config.yaml
positions: "learned"
attn_scale: 0.125
tie_embeddings: true
init: "normal"
init_std_up: 0.051
weight_decay: 0.049
lr_head: 0.00914
schedule: "wsd"
steps: 3220
Each number is 50 + 12 x the weight over the matrix's rms, rounded and kept within 0 to 99. Layers, rows and columns count from 0.

# up: layer 3 MLP up, 576x96, rms 0.222, rows 348-447, columns 64-95
# down: layer 3 MLP down (transposed), 576x96, rms 0.198, rows 348-447, columns 64-95
up348:63 43 44 35 52 28 55 58 74 38 48 59 63 51 62 34 45 46 57 31 50 39 45 56 56 45 50 38 37 65 52 36
down348:43 42 43 52 52 44 45 48 44 67 49 49 47 41 41 37 45 50 64 53 48 39 58 72 44 39 64 56 51 72 64 43
up349:53 54 52 51 43 52 38 56 44 49 50 46 53 41 46 62 66 55 37 43 54 18 43 55 59 53 57 31 63 44 66 43
down349:72 41 56 55 52 45 55 39 51 54 45 49 47 57 50 51 48 46 65 53 40 62 54 59 69 74 42 50 58 46 44 54
up350:28 39 56 42 42 48 32 49 57 35 49 74 53 42 43 53 62 54 37 30 53 39 61 42 76 49 65 44 51 53 52 36
down350:46 61 55 61 61 34 50 46 61 41 56 41 33 45 30 42 36 41 64 70 53 68 24 47 48 42 54 56 47 58 46 37
up351:49 60 77 50 50 40 67 57 56 45 54 48 52 53 37 45 56 49 43 44 46 51 49 46 36 49 48 50 50 51 61 56
down351:44 62 45 45 26 34 51 45 47 59 52 47 67 43 36 38 43 66 38 55 55 39 65 42 64 53 38 46 50 67 62 50
up352:84 22 55 25 57 19 65 74 55 43 33 51 75 68 63 67 38 45 56 18 51 60 60 59 20 40 58 48 60 66 52 44
down352:43 39 53 60 42 75 15 51 51 39 43 63 62 37 33 45 48 64 48 17 51 50 46 41 29 48 45 22 50 35 50 43
up353:51 48 58 52 61 51 59 75 52 47 46 63 60 28 58 63 52 54 49 47 38 43 64 65 44 42 53 45 51 39 41 52
down353:56 40 66 42 70 48 44 47 37 65 63 49 65 62 62 43 69 44 51 59 48 56 51 53 36 32 48 62 57 57 50 59
up354:55 49 42 44 46 48 56 72 60 50 59 86 68 56 61 32 61 61 42 51 54 52 55 39 45 53 58 64 47 65 50 45
down354:51 45 59 48 53 54 61 51 56 56 73 41 29 73 44 63 58 42 49 59 43 54 49 65 53 52 37 45 61 48 57 54
up355:48 52 58 34 33 40 53 61 49 54 52 35 40 41 49 47 52 49 44 69 57 46 43 43 48 60 54 51 44 35 41 44
down355:36 28 43 48 57 49 32 65 58 38 39 53 43 48 61 63 61 42 39 52 51 66 69 47 54 58 53 30 47 43 45 44
up356:61 46 56 34 57 45 52 46 25 51 43 45 69 43 51 58 50 55 56 46 34 60 59 48 52 49 53 43 68 54 44 33
down356:39 38 57 57 51 50 60 36 45 53 33 49 55 47 83 48 67 47 38 53 55 53 57 67 51 38 40 60 49 60 31 74
up357:51 44 54 54 47 28 54 47 50 64 50 27 12 54 39 61 43 40 53 67 29 52 42 36 55 54 49 60 29 61 53 58
down357:67 63 59 22 56 38 71 48 50 99 60 62 39 40 35 40 40 40 59 45 67 54 61 57 58 36 50 65 23 60 42 47
up358:48 77 54 58 42 72 66 45 26 60 57 42 37 41 56 69 77 72 58 70 20 78 47 59 62 62 47 50 48 47 46 33
down358:49 40 61 93 61 40 36 27 52 32 57 53 27 58 46 32 12 32 35 24 64 30 53 36 46 46 63 58 50 48 36 42
up359:42 42 40 40 78 47 61 49 48 61 34 72 50 12 59 53 62 42 26 54 54 44 79 59 45 38 52 30 22 43 48 24
down359:85 43 44 64 58 54 53 32 40 54 43 56 60 71 70 52 64 39 68 33 18 42 57 47 53 69 58 73 54 43 20 70
up360:65 41 62 38 45 47 57 44 51 60 40 68 50 50 36 53 67 54 38 46 41 52 34 39 51 66 41 51 69 64 50 57
down360:53 43 57 11 61 49 51 47 59 39 40 71 55 37 47 61 62 35 52 55 59 63 59 53 42 40 50 47 63 44 54 45
up361:56 46 46 41 41 53 42 66 53 44 67 41 39 65 48 41 53 40 55 46 51 47 50 42 60 43 57 41 42 40 64 50
down361:40 50 51 37 52 34 67 45 37 71 42 71 75 49 50 51 46 52 51 56 64 53 49 39 37 55 54 61 57 47 62 51
up362:51 49 45 43 55 54 46 61 56 59 46 73 52 48 46 42 78 52 29 71 41 43 52 73 66 52 56 42 53 34 31 45
down362:77 36 49 43 67 33 54 59 46 39 74 30 44 51 70 50 50 47 66 37 41 38 49 26 33 51 48 47 33 49 53 63
up363:53 39 59 47 58 45 44 71 43 39 53 72 41 26 62 64 42 37 51 58 60 52 59 43 45 51 43 46 50 40 43 32
down363:56 47 43 56 62 44 42 40 32 46 55 39 39 32 60 60 49 54 59 51 51 47 61 52 40 60 36 34 50 54 62 48
up364:53 60 58 38 69 44 49 42 54 44 43 45 50 57 69 56 53 40 67 62 42 80 75 46 43 57 56 46 66 60 55 39
down364:54 57 43 64 50 65 47 78 37 51 41 16 62 59 54 46 41 43 63 41 43 44 39 44 40 61 54 58 36 43 34 47
up365:74 42 45 37 44 52 57 44 58 47 47 44 55 58 46 28 78 47 61 27 16 36 45 50 50 63 49 84 63 45 48 54
down365:65 38 36 60 48 76 46 42 62 26 51 60 46 23 26 27 43 55 36 70 74 54 72 50 38 42 79 60 67 51 78 39
up366:56 57 65 47 52 43 32 54 43 61 59 71 71 48 52 62 83 60 60 38 86 37 51 76 99 55 29 57 35 25 59 51
down366:55 48 83 29 48 46 52 64 70 67 58 52 28 69 38 77 61 14 53 19 61 44 36 41 22 53 63 58 70 66 55 40
up367:60 61 60 70 43 55 23 42 64 51 45 62 42 63 45 56 57 62 46 71 36 31 38 44 17 56 36 65 46 59 48 50
down367:25 49 37 50 28 32 56 63 32 60 52 57 50 41 54 58 61 51 31 51 46 26 55 63 53 60 28 56 55 56 45 37
up368:67 55 42 37 54 42 65 54 55 51 40 22 64 52 59 24 53 36 39 50 39 52 57 55 40 57 46 45 51 51 37 66
down368:55 55 63 54 44 53 49 35 44 48 39 57 70 49 54 48 43 79 42 36 44 38 39 53 43 41 44 50 52 53 62 62
up369:45 59 64 41 70 49 55 69 76 42 50 56 54 46 49 34 61 44 46 38 60 63 44 56 54 44 39 70 61 54 65 56
down369:37 33 46 43 47 54 49 53 54 47 32 67 34 47 70 47 41 33 40 20 52 48 44 32 57 64 63 68 67 62 53 53
up370:38 51 39 35 30 54 65 37 35 54 53 66 65 33 46 40 56 41 59 48 42 43 69 28 64 49 74 57 51 34 64 30
down370:42 28 64 59 65 42 41 41 52 40 47 26 32 57 37 53 58 60 42 66 43 50 30 52 44 37 71 51 65 48 42 54
up371:66 38 37 65 44 51 40 75 66 72 45 52 35 59 61 51 68 47 54 57 40 34 48 37 58 57 67 77 30 54 44 35
down371:78 58 57 59 67 54 51 43 50 47 31 59 49 69 46 54 54 49 20 24 42 33 42 42 41 33 36 32 51 63 65 47
up372:39 38 76 64 69 39 64 46 37 39 78 42 42 59 60 52 35 65 60 42 63 51 50 31 47 59 36 73 34 25 44 46
down372:42 37 34 38 50 24 31 47 46 49 43 42 42 39 42 33 37 44 53 55 52 68 60 56 38 48 32 62 54 38 49 64
up373:54 72 70 36 21 55 27 63 49 53 31 38 63 50 51 61 70 32 49 47 41 60 44 28 54 65 28 54 69 50 26 38
down373:39 55 42 60 43 65 34 54 62 45 64 53 51 46 67 49 45 46 46 78 54 32 79 67 38 27 60 36 34 56 66 55
up374:86 40 51 60 63 41 75 50 48 53 56 33 33 65 29 60 42 34 56 36 52 59 42 21 62 49 73 44 18 74 59 48
down374:31 48 56 39 54 75 48 42 57 90 41 43 44 28 52 50 68 65 46 51 67 66 62 68 46 44 58 63 54 60 67 64
up375:31 44 41 72 38 39 44 60 42 58 60 46 59 45 67 29 61 48 25 40 49 30 51 45 79 45 54 59 37 58 57 70
down375:75 59 35 56 50 57 55 61 42 48 63 50 46 48 41 41 30 63 41 49 37 50 21 52 44 51 53 55 47 42 49 61
up376:55 49 43 34 47 34 45 33 67 33 36 61 46 34 74 47 65 60 63 44 53 61 42 60 42 44 52 40 58 63 63 24
down376:52 57 51 68 57 64 50 53 29 61 69 47 53 49 57 54 67 39 49 36 31 46 57 32 55 40 73 34 40 47 56 41
up377:57 31 68 16 60 55 58 29 47 42 34 34 47 48 61 42 54 70 71 84 19 50 68 52 49 68 51 34 50 24 83 56
down377:40 59 52 77 56 67 47 32 24 65 63 70 38 45 45 78 27 48 41 44 72 78 31 56 51 33 40 66 62 47 39 40
up378:43 39 48 64 42 53 52 56 73 56 45 59 46 51 57 49 52 54 50 41 42 57 65 39 72 51 38 74 46 38 52 57
down378:77 43 38 46 49 41 50 30 58 39 40 40 55 50 47 37 37 58 62 63 44 36 37 45 48 35 44 47 42 50 73 68
up379:22 49 37 52 56 48 30 47 55 41 67 55 39 53 64 49 52 63 40 64 39 44 60 61 45 58 35 55 53 46 63 53
down379:58 69 52 47 58 59 53 42 47 50 45 51 55 26 52 52 43 44 36 38 46 64 47 43 58 54 59 44 56 64 49 43
up380:60 53 42 31 47 41 57 41 47 42 59 56 60 72 40 37 47 70 33 60 47 28 48 49 56 45 53 45 48 52 31 50
down380:45 81 56 56 62 39 52 47 45 54 51 48 48 58 48 67 79 55 51 56 45 48 53 62 46 46 46 25 49 57 82 57
up381:30 49 50 60 17 26 27 57 78 66 84 29 39 42 44 34 46 53 40 45 39 27 61 55 43 50 56 69 58 36 51 67
down381:35 56 45 48 70 31 61 35 25 44 44 43 54 44 52 37 65 40 59 54 33 57 50 46 30 45 51 71 24 84 48 67
up382:51 35 44 58 63 44 47 42 58 31 44 68 55 52 50 38 49 57 58 34 60 48 77 53 52 46 72 75 49 58 30 40
down382:62 43 40 55 58 54 34 59 66 48 53 45 42 59 57 47 61 59 62 69 38 40 58 50 60 53 67 60 79 65 53 51
up383:46 43 42 63 38 74 70 43 39 34 46 28 40 65 50 66 50 57 71 50 55 34 37 59 59 50 55 58 29 47 26 33
down383:53 53 14 47 55 34 41 53 43 37 52 51 29 56 35 58 55 41 37 61 57 44 43 48 66 50 45 26 62 58 54 53
up384:62 35 54 45 51 57 47 36 44 56 60 33 60 61 60 35 65 53 59 39 36 31 78 62 69 62 41 52 47 61 67 24
down384:55 45 73 57 59 39 50 71 65 54 62 47 51 45 50 54 30 44 45 62 51 46 59 68 57 39 55 85 63 43 52 63
up385:62 46 55 73 55 42 40 43 24 48 41 62 51 46 36 48 48 48 38 25 53 48 47 29 65 51 61 75 29 58 48 55
down385:54 46 43 58 63 43 37 51 40 47 68 36 54 76 53 34 20 60 63 62 44 55 50 54 34 52 70 89 44 46 45 46
up386:57 36 59 47 39 56 50 58 47 53 37 56 49 64 61 54 58 49 27 42 64 43 56 63 59 54 49 56 58 38 47 73
down386:65 31 83 66 71 50 50 37 38 59 38 43 29 33 23 44 43 59 58 43 60 56 51 34 33 46 41 54 66 57 55 45
up387:45 30 58 51 76 47 42 53 62 41 52 68 58 55 45 53 59 51 62 43 61 64 40 44 53 42 81 36 36 41 51 47
down387:48 58 59 53 52 49 55 44 28 70 39 24 37 43 30 57 55 65 46 45 57 52 42 47 46 57 38 40 50 24 57 49
up388:34 30 40 41 36 24 47 46 53 40 60 61 10 49 38 63 34 50 19 52 47 32 80 53 65 44 54 37 28 29 39 60
down388:65 55 49 58 47 45 46 48 52 36 66 74 67 45 41 38 45 60 51 24 63 52 45 52 54 66 61 47 52 40 53 48
up389:25 64 51 13 18 81 66 54 78 49 39 50 67 46 40 30 74 63 58 68 36 30 51 71 75 47 68 46 44 57 58 48
down389:38 40 41 69 60 48 40 26 56 53 44 52 26 50 26 53 37 59 37 48 37 65 54 52 50 50 37 59 28 52 38 63
up390:37 42 55 23 33 37 47 54 41 55 69 62 57 49 34 42 57 57 54 54 24 57 44 37 62 39 23 44 61 72 70 52
down390:51 58 61 40 54 58 69 49 46 61 50 45 47 33 49 60 46 69 68 59 62 71 37 44 52 54 55 42 43 45 72 44
up391:55 71 38 45 56 38 69 38 33 64 43 65 52 23 53 45 56 35 43 42 55 31 64 39 53 53 62 37 36 48 54 45
down391:69 71 53 50 36 71 43 44 42 36 62 62 44 68 68 52 39 58 38 58 60 35 47 46 50 54 58 59 51 43 36 39
up392:48 59 41 60 46 52 58 47 59 56 41 44 46 58 44 24 72 46 46 46 60 40 59 41 67 44 42 47 35 60 52 46
down392:24 64 54 64 59 56 48 49 71 56 62 63 58 63 50 48 58 43 54 62 55 46 54 58 38 40 52 57 44 45 51 41
up393:30 61 55 30 45 55 49 54 40 41 60 44 35 57 85 68 49 40 55 48 60 56 34 53 28 62 59 69 51 30 64 50
down393:69 46 45 58 20 40 56 48 57 27 45 52 43 55 37 46 49 53 35 49 35 58 46 55 35 57 33 34 45 34 45 53
up394:49 53 53 63 57 37 63 41 65 71 54 46 60 43 54 65 63 41 44 31 41 41 38 52 48 61 41 52 15 66 64 50
down394:55 45 30 52 41 57 48 50 47 49 55 51 28 63 37 28 57 55 58 51 29 35 45 53 60 62 58 41 60 34 32 24
up395:53 61 52 29 53 41 39 55 80 17 77 44 54 27 48 66 61 59 34 53 77 19 58 52 29 59 40 46 33 60 54 68
down395:62 40 45 49 70 43 47 60 38 47 47 56 58 68 46 51 66 66 07 45 42 58 54 41 41 51 45 32 49 51 53 53
up396:45 51 46 60 29 42 56 47 53 52 52 53 47 53 62 32 54 61 44 57 41 59 59 48 58 29 32 61 27 62 43 53
down396:40 51 49 65 48 44 56 52 46 48 45 27 54 59 66 58 54 39 54 53 45 44 38 68 46 55 58 43 65 40 40 48
up397:67 45 73 45 47 21 62 57 49 46 72 51 31 41 40 33 43 51 37 41 49 53 48 39 40 35 54 41 44 60 59 61
down397:46 48 53 53 31 56 40 42 68 51 50 44 32 53 33 39 68 39 36 52 50 70 50 43 54 43 42 50 70 68 54 45
up398:31 15 64 53 55 21 39 63 72 40 52 36 51 52 55 50 68 49 49 78 47 56 82 67 38 43 44 68 60 70 61 43
down398:44 48 66 74 52 36 41 47 52 33 81 32 33 64 61 51 27 57 55 48 49 55 49 65 68 55 55 60 48 38 31 35
up399:56 53 49 47 47 58 49 47 60 38 62 38 64 43 49 53 52 42 44 33 42 72 61 39 52 61 65 48 37 40 36 38
down399:36 63 31 58 37 42 44 47 60 59 51 45 56 44 36 39 42 51 47 53 52 44 61 45 52 48 42 55 47 44 54 54
up400:75 40 58 39 74 41 48 51 45 47 41 32 49 66 48 34 32 39 62 52 38 45 49 39 46 42 77 49 42 47 44 73
down400:52 62 41 41 77 63 49 25 57 50 53 52 55 44 37 47 66 40 65 35 31 52 64 72 57 39 45 45 59 64 43 54
up401:21 51 47 21 59 54 33 38 34 51 34 50 74 00 39 49 93 62 32 65 62 74 90 87 31 53 37 45 47 40 62 42
down401:52 57 43 32 53 69 50 43 67 49 67 46 82 42 09 49 90 45 46 32 25 23 57 46 49 76 63 85 41 50 53 46
up402:36 62 32 51 69 24 43 55 50 63 48 58 53 59 40 48 52 81 58 57 57 46 53 50 53 53 47 73 49 55 58 59
down402:56 33 67 45 44 52 59 50 57 37 49 63 50 51 70 58 37 41 54 50 51 45 51 50 42 70 46 52 49 59 38 75
up403:50 34 49 49 61 47 64 38 62 55 58 52 43 52 20 55 79 40 62 51 44 45 58 48 60 55 42 61 27 43 61 73
down403:64 45 42 43 43 53 72 50 20 61 57 50 27 48 53 49 43 52 40 56 40 32 56 49 51 49 43 49 32 58 83 47
up404:51 51 57 49 49 58 47 40 65 55 60 38 59 28 38 31 61 47 56 56 62 37 58 60 54 50 59 43 51 26 36 63
down404:60 37 59 52 68 42 44 58 45 61 26 52 48 54 40 48 39 35 53 58 52 58 45 42 56 57 64 56 46 62 55 39
up405:38 33 66 56 50 45 55 52 28 46 22 32 61 28 50 47 51 46 56 47 40 47 49 31 52 62 63 53 39 49 53 59
down405:44 45 78 61 44 51 61 56 48 48 54 55 49 70 60 62 36 45 55 55 59 50 56 55 43 49 36 57 46 36 61 61
up406:51 54 37 38 50 50 57 45 69 45 47 62 63 57 45 66 61 47 60 37 71 44 45 47 61 56 39 49 44 58 60 70
down406:53 40 24 44 49 50 43 40 47 56 51 45 43 53 61 55 60 59 40 44 57 61 60 63 40 62 54 37 43 50 55 43
up407:70 23 54 36 65 53 57 61 61 42 37 54 64 58 46 49 62 45 48 47 19 46 49 43 41 57 48 26 66 61 42 45
down407:41 27 77 71 52 60 53 17 47 49 60 44 57 69 51 56 46 70 44 55 58 64 52 55 44 59 58 55 55 56 51 44
up408:44 62 43 62 61 32 45 82 82 63 67 53 47 51 55 60 58 82 56 24 29 45 45 52 64 81 49 37 61 35 50 58
down408:27 90 53 88 29 49 51 54 60 77 66 81 29 39 09 51 40 75 41 49 49 71 59 79 50 78 51 75 24 35 64 61
up409:51 56 44 31 52 56 68 45 66 67 38 50 63 70 41 43 47 49 29 52 61 54 51 28 41 40 70 69 44 57 45 43
down409:44 65 52 38 56 30 59 55 44 57 50 47 46 55 57 48 49 70 34 49 37 44 53 32 42 37 47 56 43 41 62 36
up410:39 44 62 76 27 42 45 05 64 44 39 63 30 57 54 60 61 53 55 46 45 56 62 64 69 50 53 61 51 61 32 50
down410:49 67 27 66 59 51 63 50 69 71 60 78 51 36 52 63 80 70 46 54 45 40 53 61 44 40 31 59 55 51 47 43
up411:48 42 31 54 41 32 56 66 40 35 54 57 54 46 57 51 42 56 67 61 59 56 41 35 38 37 43 60 43 61 23 63
down411:40 46 54 30 71 45 74 47 31 63 64 33 64 57 61 35 62 62 37 39 65 51 47 40 83 60 63 58 18 38 48 49
up412:67 52 53 39 55 58 28 48 54 41 87 57 43 63 54 41 58 45 54 76 45 48 42 64 66 69 56 49 41 50 60 52
down412:48 55 53 62 46 75 41 45 49 60 54 53 66 46 63 36 58 64 56 59 68 48 49 36 59 34 51 38 47 42 38 46
up413:51 36 54 46 46 39 52 73 58 40 63 45 43 51 46 58 42 36 55 51 61 47 49 33 51 54 53 48 55 39 53 42
down413:34 38 43 31 32 43 49 36 43 49 35 72 41 26 47 43 54 41 44 47 47 51 31 45 43 51 42 23 64 38 53 45
up414:58 42 44 35 22 24 32 37 60 58 43 71 33 53 35 43 47 28 78 50 50 32 65 80 52 49 48 65 31 42 48 72
down414:22 47 34 69 61 60 65 47 48 62 63 85 55 32 52 58 47 45 25 47 62 47 69 50 37 52 39 31 50 59 55 65
up415:55 78 30 15 59 53 38 53 65 62 56 43 81 55 42 58 51 37 36 49 59 30 50 59 66 53 52 59 39 66 47 58
down415:68 47 39 41 52 34 74 74 16 65 42 24 45 42 79 73 59 49 57 60 32 46 55 54 58 35 68 41 63 42 60 82
up416:56 35 43 50 58 38 36 59 48 56 47 45 51 44 58 41 43 52 46 44 54 46 50 61 58 53 60 52 47 65 49 47
down416:41 53 45 55 44 47 57 48 67 51 51 50 55 53 52 46 48 56 45 50 43 58 48 44 53 53 63 57 50 63 52 48
up417:62 58 47 50 62 62 44 66 48 61 59 27 43 59 44 60 45 39 26 43 37 46 53 36 42 56 41 66 67 37 60 77
down417:48 67 45 43 49 23 19 51 40 50 52 61 56 70 47 31 45 33 46 42 48 54 44 57 37 52 48 41 27 49 31 50
up418:51 23 50 35 60 53 51 53 77 44 46 41 56 54 44 37 39 31 49 40 49 56 48 64 57 49 36 59 48 59 48 40
down418:46 57 71 37 47 50 51 53 76 54 31 50 51 58 39 55 39 53 44 59 75 62 68 52 48 61 59 38 59 55 60 44
up419:47 48 50 37 61 56 42 53 61 48 68 67 48 55 44 50 51 44 41 52 58 47 43 46 49 52 44 63 55 54 70 36
down419:52 55 54 55 50 63 46 40 30 53 45 49 54 49 53 50 61 51 61 45 52 68 46 54 39 19 49 53 50 50 62 37
up420:62 40 48 32 43 53 54 55 57 63 47 61 50 55 37 37 47 49 36 32 69 60 41 58 43 61 43 51 39 36 39 56
down420:40 43 46 70 42 57 33 48 29 35 60 74 70 57 50 41 50 68 60 63 53 65 38 39 33 36 48 64 44 64 47 48
up421:63 71 57 30 56 62 54 47 42 17 75 35 67 61 41 65 60 49 45 48 58 30 53 39 27 80 52 69 74 23 35 61
down421:75 63 58 72 55 38 52 58 50 41 51 58 44 48 68 25 50 60 33 57 57 44 51 35 24 59 38 43 67 50 46 50
up422:18 56 69 47 40 23 95 76 49 70 68 72 46 13 36 99 28 26 64 44 30 24 65 33 42 44 56 27 25 38 73 99
down422:00 62 30 43 36 70 86 49 37 64 66 72 61 00 41 28 47 53 51 10 20 18 49 32 44 51 38 49 64 57 59 44
up423:47 55 19 38 44 73 40 33 46 40 50 68 57 52 43 34 42 58 36 26 60 45 45 37 37 40 56 60 52 55 47 44
down423:73 56 66 62 49 30 49 44 56 35 79 36 70 63 41 77 45 63 73 47 51 66 60 65 66 71 69 66 61 37 34 48
up424:63 46 48 71 52 43 52 70 46 53 45 51 62 40 38 58 52 47 29 31 52 36 63 58 35 47 52 67 47 60 37 56
down424:42 52 59 45 45 50 40 41 40 26 35 50 67 60 60 45 44 66 40 50 61 35 37 39 60 44 39 61 48 38 34 27
up425:52 42 32 53 60 54 36 57 60 48 69 40 48 56 51 52 66 49 42 48 73 46 55 57 67 63 46 62 53 41 52 46
down425:38 53 62 30 44 43 46 49 47 63 45 47 45 44 74 49 30 69 59 42 51 37 49 55 48 42 73 51 46 50 51 38
up426:44 46 50 24 34 48 51 43 44 57 43 44 57 62 28 61 43 56 49 38 32 46 47 57 41 48 36 71 57 27 65 42
down426:37 39 39 46 28 55 50 58 52 54 47 48 34 48 61 50 53 31 51 47 59 32 53 42 50 54 50 46 47 40 63 41
up427:44 25 41 37 42 65 64 52 57 45 41 49 61 52 28 47 47 58 57 68 68 27 39 81 46 55 40 34 37 43 49 73
down427:70 54 51 31 65 34 41 58 37 58 62 73 53 58 56 49 46 28 38 32 45 63 47 28 48 50 55 50 61 44 60 44
up428:71 40 41 52 37 40 47 48 47 39 50 13 52 50 41 70 42 41 36 54 37 17 43 26 48 42 58 61 30 81 55 72
down428:60 52 26 40 69 32 44 62 44 55 64 47 45 45 47 42 58 43 56 58 24 62 32 42 43 55 46 29 31 69 49 64
up429:50 58 51 39 33 55 55 48 37 67 41 55 59 57 49 68 44 42 48 64 54 54 43 43 20 31 44 60 61 48 50 56
down429:68 54 54 26 54 45 51 52 63 67 35 45 45 63 38 37 34 65 59 63 52 50 62 55 42 45 59 66 60 45 47 62
up430:49 54 41 44 45 42 33 46 49 43 47 65 48 40 57 48 66 46 47 50 48 49 68 33 40 54 35 59 64 46 48 59
down430:61 41 28 59 54 56 70 56 56 55 38 25 47 58 54 63 43 60 48 60 32 56 54 58 46 60 55 65 63 42 41 58
up431:58 49 56 45 63 44 53 41 67 57 45 58 69 53 40 46 53 70 52 50 58 39 59 51 50 51 36 56 50 55 51 60
down431:43 46 54 30 30 62 44 47 38 44 51 41 47 39 47 73 55 44 58 43 62 45 46 70 70 31 35 54 64 49 46 52
up432:47 52 69 44 48 49 45 58 52 57 49 54 50 38 55 63 41 60 34 51 50 47 65 56 40 65 32 55 53 53 55 33
down432:59 53 73 48 60 50 28 39 56 47 35 44 59 50 58 46 55 30 52 59 55 59 50 35 49 64 59 51 47 52 37 51
up433:47 47 37 54 37 38 68 59 52 46 46 42 43 50 68 37 55 57 44 59 71 47 55 52 46 38 43 54 37 50 53 46
down433:48 41 37 73 59 38 64 64 41 40 54 45 52 46 57 35 43 75 74 59 50 40 49 73 50 48 46 58 19 61 48 43
up434:50 67 53 30 45 38 67 63 63 60 65 68 63 35 65 62 55 62 60 37 67 25 74 30 49 63 53 46 60 51 50 37
down434:51 68 71 49 46 53 44 52 50 47 30 35 64 48 50 53 34 46 49 51 60 53 56 77 36 47 47 46 79 45 84 65
up435:49 56 43 36 42 40 44 56 49 26 63 61 41 63 59 56 42 50 63 45 65 34 31 50 34 41 63 44 32 44 51 34
down435:46 58 54 35 45 50 41 46 45 54 47 56 45 65 44 43 57 48 59 54 64 55 48 51 30 38 54 58 56 62 68 53
up436:48 44 35 49 40 65 40 47 47 45 53 37 42 41 51 47 55 65 53 56 41 61 59 56 47 49 53 40 55 41 38 55
down436:42 38 56 43 42 41 38 34 47 44 56 78 42 60 43 46 34 64 60 53 49 64 42 70 53 49 55 45 33 62 46 36
up437:63 65 77 59 27 65 55 54 40 48 47 63 57 57 51 61 49 49 54 50 57 58 33 40 55 38 45 51 39 44 54 57
down437:34 56 51 45 45 53 29 48 42 43 44 51 57 54 54 26 36 54 50 55 56 36 51 62 51 46 47 58 66 57 48 45
up438:46 28 62 36 48 51 49 76 57 28 48 25 42 51 80 63 64 53 35 28 65 47 58 42 72 44 53 40 44 63 54 59
down438:48 45 40 45 43 59 50 51 48 51 64 66 48 49 32 50 52 27 51 53 27 54 43 54 39 51 39 42 65 48 38 60
up439:61 52 55 28 59 48 50 54 69 29 48 84 56 49 50 68 43 53 61 41 35 54 56 67 44 68 45 55 35 43 74 28
down439:58 36 64 41 46 66 49 21 48 41 37 48 48 55 62 30 39 57 53 47 39 41 62 14 56 62 40 49 51 58 45 56
up440:50 55 50 59 39 20 54 56 42 26 53 59 47 54 33 53 36 55 47 54 46 58 52 41 37 46 56 38 43 53 43 67
down440:50 54 57 48 39 33 37 27 57 48 66 45 33 65 49 32 52 58 46 70 44 57 53 41 46 50 47 54 60 50 37 47
up441:51 54 31 46 51 70 52 58 53 52 29 73 53 32 38 42 58 28 55 45 50 61 69 32 59 49 62 30 52 60 47 55
down441:64 74 62 56 60 44 41 35 58 66 51 40 46 58 56 26 65 46 36 51 28 54 51 29 53 47 45 60 57 55 32 51
up442:63 49 49 25 55 61 54 64 52 43 45 47 71 45 48 46 61 46 43 71 66 47 59 66 40 68 28 47 30 37 37 52
down442:46 31 52 69 66 60 51 56 67 58 54 45 43 43 38 38 37 29 62 44 38 36 39 47 43 38 59 68 46 57 51 41
up443:60 30 51 59 68 31 44 44 44 27 44 30 46 57 44 50 75 30 50 37 58 58 49 65 44 50 47 34 48 54 55 57
down443:45 43 52 56 49 39 46 50 51 49 42 39 57 64 39 46 49 46 50 46 48 47 38 33 39 49 45 59 62 55 48 50
up444:49 51 19 56 46 42 19 67 61 33 62 29 38 34 34 50 69 45 50 41 54 28 55 36 59 44 61 52 22 40 48 70
down444:25 52 43 36 48 36 55 65 58 65 51 47 53 56 46 36 28 43 53 50 54 46 54 48 47 52 52 42 46 41 58 51
up445:66 50 44 52 42 57 64 30 35 49 46 60 50 47 36 53 36 60 57 34 35 55 68 70 53 52 51 57 53 46 28 66
down445:33 53 36 42 71 40 38 61 64 46 42 48 60 26 41 54 53 79 46 48 42 53 40 20 60 34 27 42 63 63 69 49
up446:52 64 27 52 42 54 42 34 65 58 51 45 48 45 39 54 45 51 43 64 42 46 47 48 43 64 43 70 77 46 46 62
down446:44 60 66 44 78 43 64 62 45 67 44 51 64 67 17 61 74 27 51 49 53 46 47 50 65 64 39 54 63 83 64 55
up447:46 66 58 39 33 42 48 65 52 41 46 51 45 51 48 46 44 76 52 55 30 40 29 64 51 49 54 58 55 48 63 54
down447:49 42 70 60 48 50 32 46 33 54 47 37 41 61 38 48 38 48 51 53 46 40 59 64 56 23 64 78 50 51 55 58